From a checkpoint of a small transformer trained on Wikipedia: 2 heads of 128, vocabulary 569.
Each number is 500 + 25 x the weight over the matrix's rms, rounded and kept within 0 to 999. Layers, rows and columns count from 0. Numbers have three digits each.

# layer 12 MLP down (transposed), 1024x256, rms 0.0437, rows 545-570, columns 128-255
523506499499483482459460497469471457479444565474445485485526514541504501551506506481446479487516524475490506462455510478495508541463493506479510483514539515483500484482491540489505521509465558530504477514484501500491470507521527494473514485497514503510507533522498513503537501503442558449466532509519504510495473493499497505496524462512490511547469498480504516476513493523496516566514
482483482455535513463500491441515494514509513470472509506479495492511532529499461498465519461480496521510488538506527518504482456490488484514525504533495504479484531521444491566507539553478493537490541524485510490537513531508481443451509498494517501482492477521560548521496501520555499503519517518508508485474506475490519470529542494518481463498469475489531501528514512463495512511502
522526485441465549519494478484554481452482494516498548487477519485507481470482442471542490495470506490488519496483498555578514489492523528527509505512562476512473513508474516488492502549484478471495489486470495535459507544489511445485468475497470497519513477475513486463458486520496487543490523515497491504477505466476533467493509499510501528504471505528505520471484452509500535572474
520523502462530518475487506540472476533454509511536523480517517502511520563507479498458495440532501518500470467504504499491534502487465488487483457489506482487496506453490523466503487520511481495496481482521517507514523547478506484498537479486456518507507480522503526482523545538508506513479504492484486468511469511495522465489510451495507525497498521548513503476508505498481510537490
524490541545566509505449481502538522489493529515499488506430483545433494507474538551502468558518505480443506508507514459519455520487473492512532478500536482492500522473466496526489514477493545527496445453498478529474502529503484490500507460484500476522509522488446506523511507505471533487509511493490519488510517495482502448507491496540475510542475510511502470496493496498526522508516
509483486496472517524502511541488489478483522542493505529522498490539536458482496507516473521568530492482511505519470473480529507499540520527498517474444539506538478445481503477501455509477489489467541490522505505553515536469505489491483504485484480542506514486518508484524465496505474529465532500514497507548511510506558481509513487502492487491514476474490506482526518518529488504534
530535485487496487547531568546487483489531499485451477471524490493481474533485531468551540501517499537544507500447554485501526508491506482510526542523511492479528498513516500469468501474552460481530488482498491517463500511512513479539469511510468494465493522485457469453499540520484531521532499496486472536533486471497492534493475466504514507509481486473459507498472527508515468513521
475463493503504472493532532535508507477515511520452517522503518497462541462538537540506537475494486534510515488484485493501468467526515487501542478515540497447517482504525480505548504526537514522467492519468497493496482507530495525484464494510479568516490485530490440462512501503452479468509501439529479562479515540470498508541483514503521473530519497472531517498517532482549509472520
481509513502517499531485487482482516532544519540495508500507491505517487472514484486498478528502459499484468486536523484502512440518483499530492482525546488560493495484477518523525500489526472495530473534509499500477487532485491524465495502495530488488556549508506514503495498517470505493522487478517485451493485490476518508507474509528473500450496536516525521530526531507470445507530
490480497513494577491493475517505504493505486472524472522476507477522527462515484521506486512515477499500512493510510484535522478469488488500470511449501467479436517494516489482467517496507478558516468544513494494526565467538491557487515504496519533488469521473470480482489534491489478529484460493510487466483477484446491500494488522503524534487531494529506522522542514523529538472524
485544504568518507476522533467481451525516464460496499524491502507485487508479535537479514504468460531537498537525525535521497506507505484482518485478472524493498454493498531476500488473512470571490474489528510501517463487473497516521503493455523483490508486476458491481509531535527509549492484514475539533505515512481546487539469494477537517516495461493503493506507495442456525477489
519536473516521471517555459484515472564512512458488548521463512475516504461507474510454485505492499510507543480529458513542493462515459534509496533516462517491490533498516495507489448432490497482473523495495510511500534497524490536509515482500526503497499468538475528504527502470522463487490510505485503519501464481555504507520483517510488474457508483474494536506528524464493485512487
523502537512487487476480505487470494498482487477489540452529557496526483505489496479481417504471473477523538475467459483492526528459491495510534532507519547526493528502566497519512561494464528490479526485456484500523485482505480523510492500526493492489508480470487538551499505493455487475518538480464484473509499498484529503476466569509512518466494481491542481472493525490497511509499
523504521496483468520483532476534476554506527474477503520467492448473468490511499494526459468519484517550467481510517486503498506524501454517533540516514496475480547524464485493518502511489509493496497525494511462487542506496476472520479490494516479494516505484489472513469463490499427528476477494537476478482541503488489498476491506447464543501432488590491498503468523443512471509547
535522496461473559501501468515514510484490541494510520509470469551518515509503453489472498485524473507524512498514504486478497489540500506518527499517483475502479533493482504500482551456495499526483462459500514498518518517480484512504528511530486494466449487497471501512461492474471472458536489464485512494497526537532501516531466510498494515500498499509476442530497526485523496491475
485530500503497499507496531483528505525494454495469480529529492480499519519492521509507505492517515493547517464541485513469492455514485518518475525499486498538474472545507501512472510486513516472505499498547497486493457466491514449465494486508506474483550474553481520494494498489542509488492494521515460473540504542454465537494518528506486461490528529505546522489496536498453537509487
506514498495478506516559508473449498510507519540470490509429508531438494502511481492513537488551545480504505481521471496471509525459531439526511538463482478518529487510520514556475522551482485469516475554492521477466503473494481455519513495482477541487469499520475522514509497467513507468507555458491541494469473513511478514495474521495542494501504512457454510497513507506499523476489
474512456511492493498466495459452481510535482455481522512539485489579524513500551495483520466552471480524492536497462533518474415513501532469468543472459494526455470517526506496514462495492501502529506504546515495544516509546515512487478507494510473488548555487492518478479551479524502491479492494503511498545445474510510504501512485459500438451491517507528482531492537494434523510497
509502496477489505476487542480459435450501489531525516519488475512494520498522501528482535492528535526539502531565501503460507472472534464523478484513477492505492490517509486511520508493521486484525508487516514525493507503490517511477496472493525500512481497518517487517513491509481501513541511517486517509526507484508556464538526464506500517528494570485519506508529502477515526532498
513517471540503506522549519448491505520483532510443513517487532444508484534488494494488515515509475484455469493546493480498496463485520471503472481502479509523466509544490467499520511504492452540509510517490464483520487480515530492525513479502481473505480519511466495506526500518498506474514514473514526502465499547524522549574474516478514464483523514470539496461495475499470552508479
506489543542475518489496505542495457496492501484450494539478494525503475513500459505466501486471495509519526504455459550505524469524529529478492429458491516531510528459563506448499496504495531537495506514498461502481466503475499466491529518461490443508516496502477503552497525510489490498511520505501519506509495513528449462511541514498510513458510524511528481525506500501514515468507
536485483520510541490506492501529504464452486486492507514515451498474495485467517571503546509512522507511493500519492505506525532496532565485533493519495536520436531514494493506469501530503508519475543491534498500485537479529487462551534476466512467484446526506466498525501496490480510489516534495517532513517467500510500543468522471495479514513516472530512518500505506480550547509509
490480494473474531486460470504490507505520528518502550503496533468530549476494528506489493508480494517492463476478516510462477514517517542462468506514449514523463541471479487457517525497503516511528483461486467488497509485466478477514511484541503517533430469544485497504549514477522467485501514478459465502494506459477457500486492522519453514469453499521519503514520500442525457505499
513483479489513438523523459467500463449514469508466543540457542489498526477521507530469507463495519505470455502522439527542497494517506514467481496482514475529499489500519510525500465482487453481507496477462480479534507471490471442462478544483443498475482491457539525485543472497497494478525496497503502476523480491519512472526522514495496497460532465512549471502510457563480487496490
540465471499498474524524515504493515491492488477480519494469449443495448483525432500498478486537460524515490459488492470490492472496476491547507518480505475509523494519556502483533532456508502490488496465407542505496505492471527476498461487515481499523456494542533528502455495523481514507522496490486481459494508476496480500501505548494496547465496483478528490481487472491543556496454
428482536474475501471570535587472491482478492470480513525538500513518509487484525461479486490515483510516529524497483464475450452451534473531481464523497514476443464509470530576471502518522499576489473476518502481519451498474470494484472501524508485514505510488478490528492495511484516532519478487479498544516484509487508449512473462494470479548466534522516515496529526549470502523504
# layer 12 MLP up, 1024x256, rms 0.0696, rows 546-570, columns 128-255
510524522518501478538529482542454523484495504519512489492501464481476488473514496506522474537509474441495498474507490500516505538508479487533495521484536482507486467446569485475514496483490503504487505492518506499505472516517506544508490515512509505534497511518464509464523515492463484526489520491460534506489493450487488512485510487502565497500552485488522510498501495522526519501507
513467494467471504488517487509470504545515523489477475539550523530531475463536501502466526496482527510539510491546512543522526480475496461464526488498469482531500541473500485544537492553537508487537506504478507525517504529501485447531446472496484485489489524510503517488483476503477485507511455513476492514484479462495489520523526515539470511482512496520530495497516556546482504528518
472478481482508521508478493511484493465461519525496498515450532517509498482428478497522486476510501500492486489489509542493463468476507516472507540475508498517474482510503500503516532506527498491494508521492531449460516486485518495500510471539486519488507488528447510521525526537458493531502508512504531482473537514484463513517518486517476559451576495466479500488465493569509482465512
459482456470504491496522525445489505463493513485487522490550505518505469512452483474494505490522526485502494500500475462485492526502520535479518487451465489520482504527508555519492504499499480482484476514545497473506538491504497480470491533540522494498468533498509523521461474493505421483509515521458489504548472539501487517503489490514528527494494458510478507497529508496492523515524
452488561475480568471505534538486472455479523494491505495493483503532482443490529507485457545503503517473481530494482446500537488497525523489512475506489514496527494497471513518499466454459535512484500498495492509492476510459458504498504496528505499476519487530509524534470515520505487541473514525484469467520515506500510497491535468542507533529497435547541438463560501507561476497507
507431489535475482502484468496488512504528483519505484504544516481556506531500470560486467515490531490502533531510495458535450459475500510447485505487451526490522507489476505524471524510429511484450475471518506530533480449517450490521535483499540506503524484536520490526501515541494492504527476531503489470496514476478494518497500525516529510524507507489506470522492539483497505466487
491463515514462481477464528503493501546476504517472515518543522475499500479543464521489492495532478534522470502503518507518500501490513488485502496502499526472543516436533505517520481455532487495469457457510476452472502465496504485514481512471475461518505476504507467494472486506502463448505486501506553527485469472523490449503481463482502515554476483478543518517528521491470491473531
519481465529494489509479516471492514464464510458497488506494499511542492517476506480466482520495442512466514472479517548573506460474489473474500468479510493481476542525474524511526487479465506524491515514504516493485535528465501505463483567560490492501496508481527512468504524499482515480532531470467527498534480496480533526514525490506476481512499441475551483516502517519513526491532
505498504539461507446437497487456446511533495486489485458513503508515507537513524550483562523496475511518549497491510483544481447486438501513483504492491483445454554525495470502482521523543529496489512491480511499524530514489534478485487513479524522511511462470530525506526540524510495491542477510514488509522490490467515569511512523505530537505487479508474504495479477483536468483484
525484546498473516492477447456556530480502520534512484506499509496529476474515493501482493515489493483501517520487538507507528512487488516496468509481520495499477498501552483543506498534501521495513489529450506537496517543502519470518488506510489471476473568539472558474515477489460475518547467518500466500499481522531502545482494521462524524497533504504505501520454480534520505475483
501490510504464516506461477484459490480542469468506512564478461465521496476537476522517497517523479475516474486518482517505474456485476501480472527503516465500491479507505541513504527563505490480465489517480502502509567505489469450541509490482490539499479526523515503480469496457508458496508498497492500518480494455521477496469544529506493527517542481509478497490532519475515521448489
514513512528475528505520526453519527459481504461481490513478515435454497530474489514520500534522488502480497537441506446505522488538535500464517482554517485466511539478490528528500503513489483504507459483509532524450492503532491489472530510534499464454461520469511518523541496507468449534484493548494501481505496477543512484473517525522536469502504500521481454505532479568511541481549
481505490479483532526521554502440530491524517503473522530540454462502541488482488509498499463480551544459505491468503503525508531545531467466570542534490519469499490487476508518524486497496485522509462483518509500494491526501492485481459464514535495523488531518499486549498490530478531503519493496487466503483493535506468492522511494546487516518518512527553520440497522537495484491543
525506462529512515470509502478498472498505492489494501519498451477446511510476540489531470545520527501473521473461494484492487514500480491492446488499516468489505483470493533490542449538494495489511491499490486508456488520501484531555507529503522478517505487504533477492527483491473494478483490458478480510481493462490535483471541487482498511517502516522512525486504505491456508511505
481527530464501456494523513488474516475491476534463475510476492529524458481486526538469484499496509499557516513460472523478536513492479483513506488455490494520532479481505467506487435505510517518511522482523462486525485520422465540504517484454495466517525522470477464508482499504503483502505471451515496486500470520504508528510492510499514464523467512507535504541520526513493506484453
532494500473544554509472457487496495509514505523483494508499522473569539499472470494470491524484494531494522552522497524475467542515515518479480515499480480482524507470509500497502463480498507519507543491503497503526478492519527470529519457512483479512454527524513479548473521514425488495488501472512479481558482497465492482504495527513536456532517492497567483506478519491479489532519
460512479471495505513495503524469475476495492478515535501502509485476531493541520507479499506458483554509493490453523484521543455502518522525518481518476472467498497484458485516527493492431552529506514490525521527459523516465492492513488511548464497497534529434517494470514527533539480504473532510480487465510526483484480467466477488474487499487464483486504480524536448476538514502507
523489497472498519508557477564488542477499514495512481510494477477494483537520518534515504517488508492485493493491504504546491534488462474502496490504529538476533467490494516501484498487513502510487489512518555489492471530439464509516488466474506527469498480516488519482494508484499485468487468522490525474535481528479512517519504494486456474509537491487506529545515443491480507471489
484512509495480495500546488528484475522464459511501525516507561557501456462519496522436524437511486468508510526471504514498501512525530498527492534506488478434517492470490501516525532553492550468501492530545490494493514543484493479481524518517489525490488556437488508452439532510484510532508493475501523475506507511513494507482513550438545520493468490493460498501531477508554471494522
510520462547446481513524486520496504500530504523490503512457477529487477487489442516462526463508535501528500519503474521527479535503471503476541470471500542506470530487564455526490448526465502484520455481485503465527536489499517514526523499551523485481492511480504541533500534559502460487500528510521454469448518554507512474557494511486472531502521476526523495492505506483463508466532
483467467492512518522467478491484491490499480517478491442507484513490455500532477449470496511510556502540521504503508549492496512479496507507468457466528468485478538501480458519487434489507482506473518499497494498484489498511472468515483455497494546485477520508499462498484515521435490516510486502497504455452518469519459496506510482489482542528550474485534482490525476498502499483523
448491554491416529471486550470503481479508493528492503482526564492493495515503483539497475464471522505520503512449463455516559475464539484462460476492502543488505507528463512499462486518512508506492518507507517548531487533515501452477510520515508536513513512465517531486494518507519522465496510476485485507529500510474530504519513502499470515495532518506530456471488458511510475518479
565492507480487463519550460500471494491527497534474471485545474500513479536536523497509506532532483509502520505506550535472494519478491529494470489456452522507503513503528453499510558507524466496507537486509482472476511493462478508538472482518505506499470496510483493510517506496514512495488479517498519478483460491481509501456506485518497486527481534495489534506515475519558517490486
474504520446528470545531502512484474470474494513509551509490449492523536453500456470521475465461497504474446497495510510491538506484512497470498516538558477497543471518488470476471487501498505507517535477481469518485488468532501467506533452504484500536478501506482527466503496480517502488506513481531454536453524534498543488487521433484475544518499494527507508525515521461489464526541
534512518470540500522516527453469467456452494515485523496499456538516495475515544467491493498454526497529504514497498495488521500514481477507525476450478506471489504468523506479483513500515512507481493480487539448489534543475536493534470504480478503488501505454510546503507479461441520553526520463469467475500501547489468505450514541474502490512505473502481455448492522504476564542517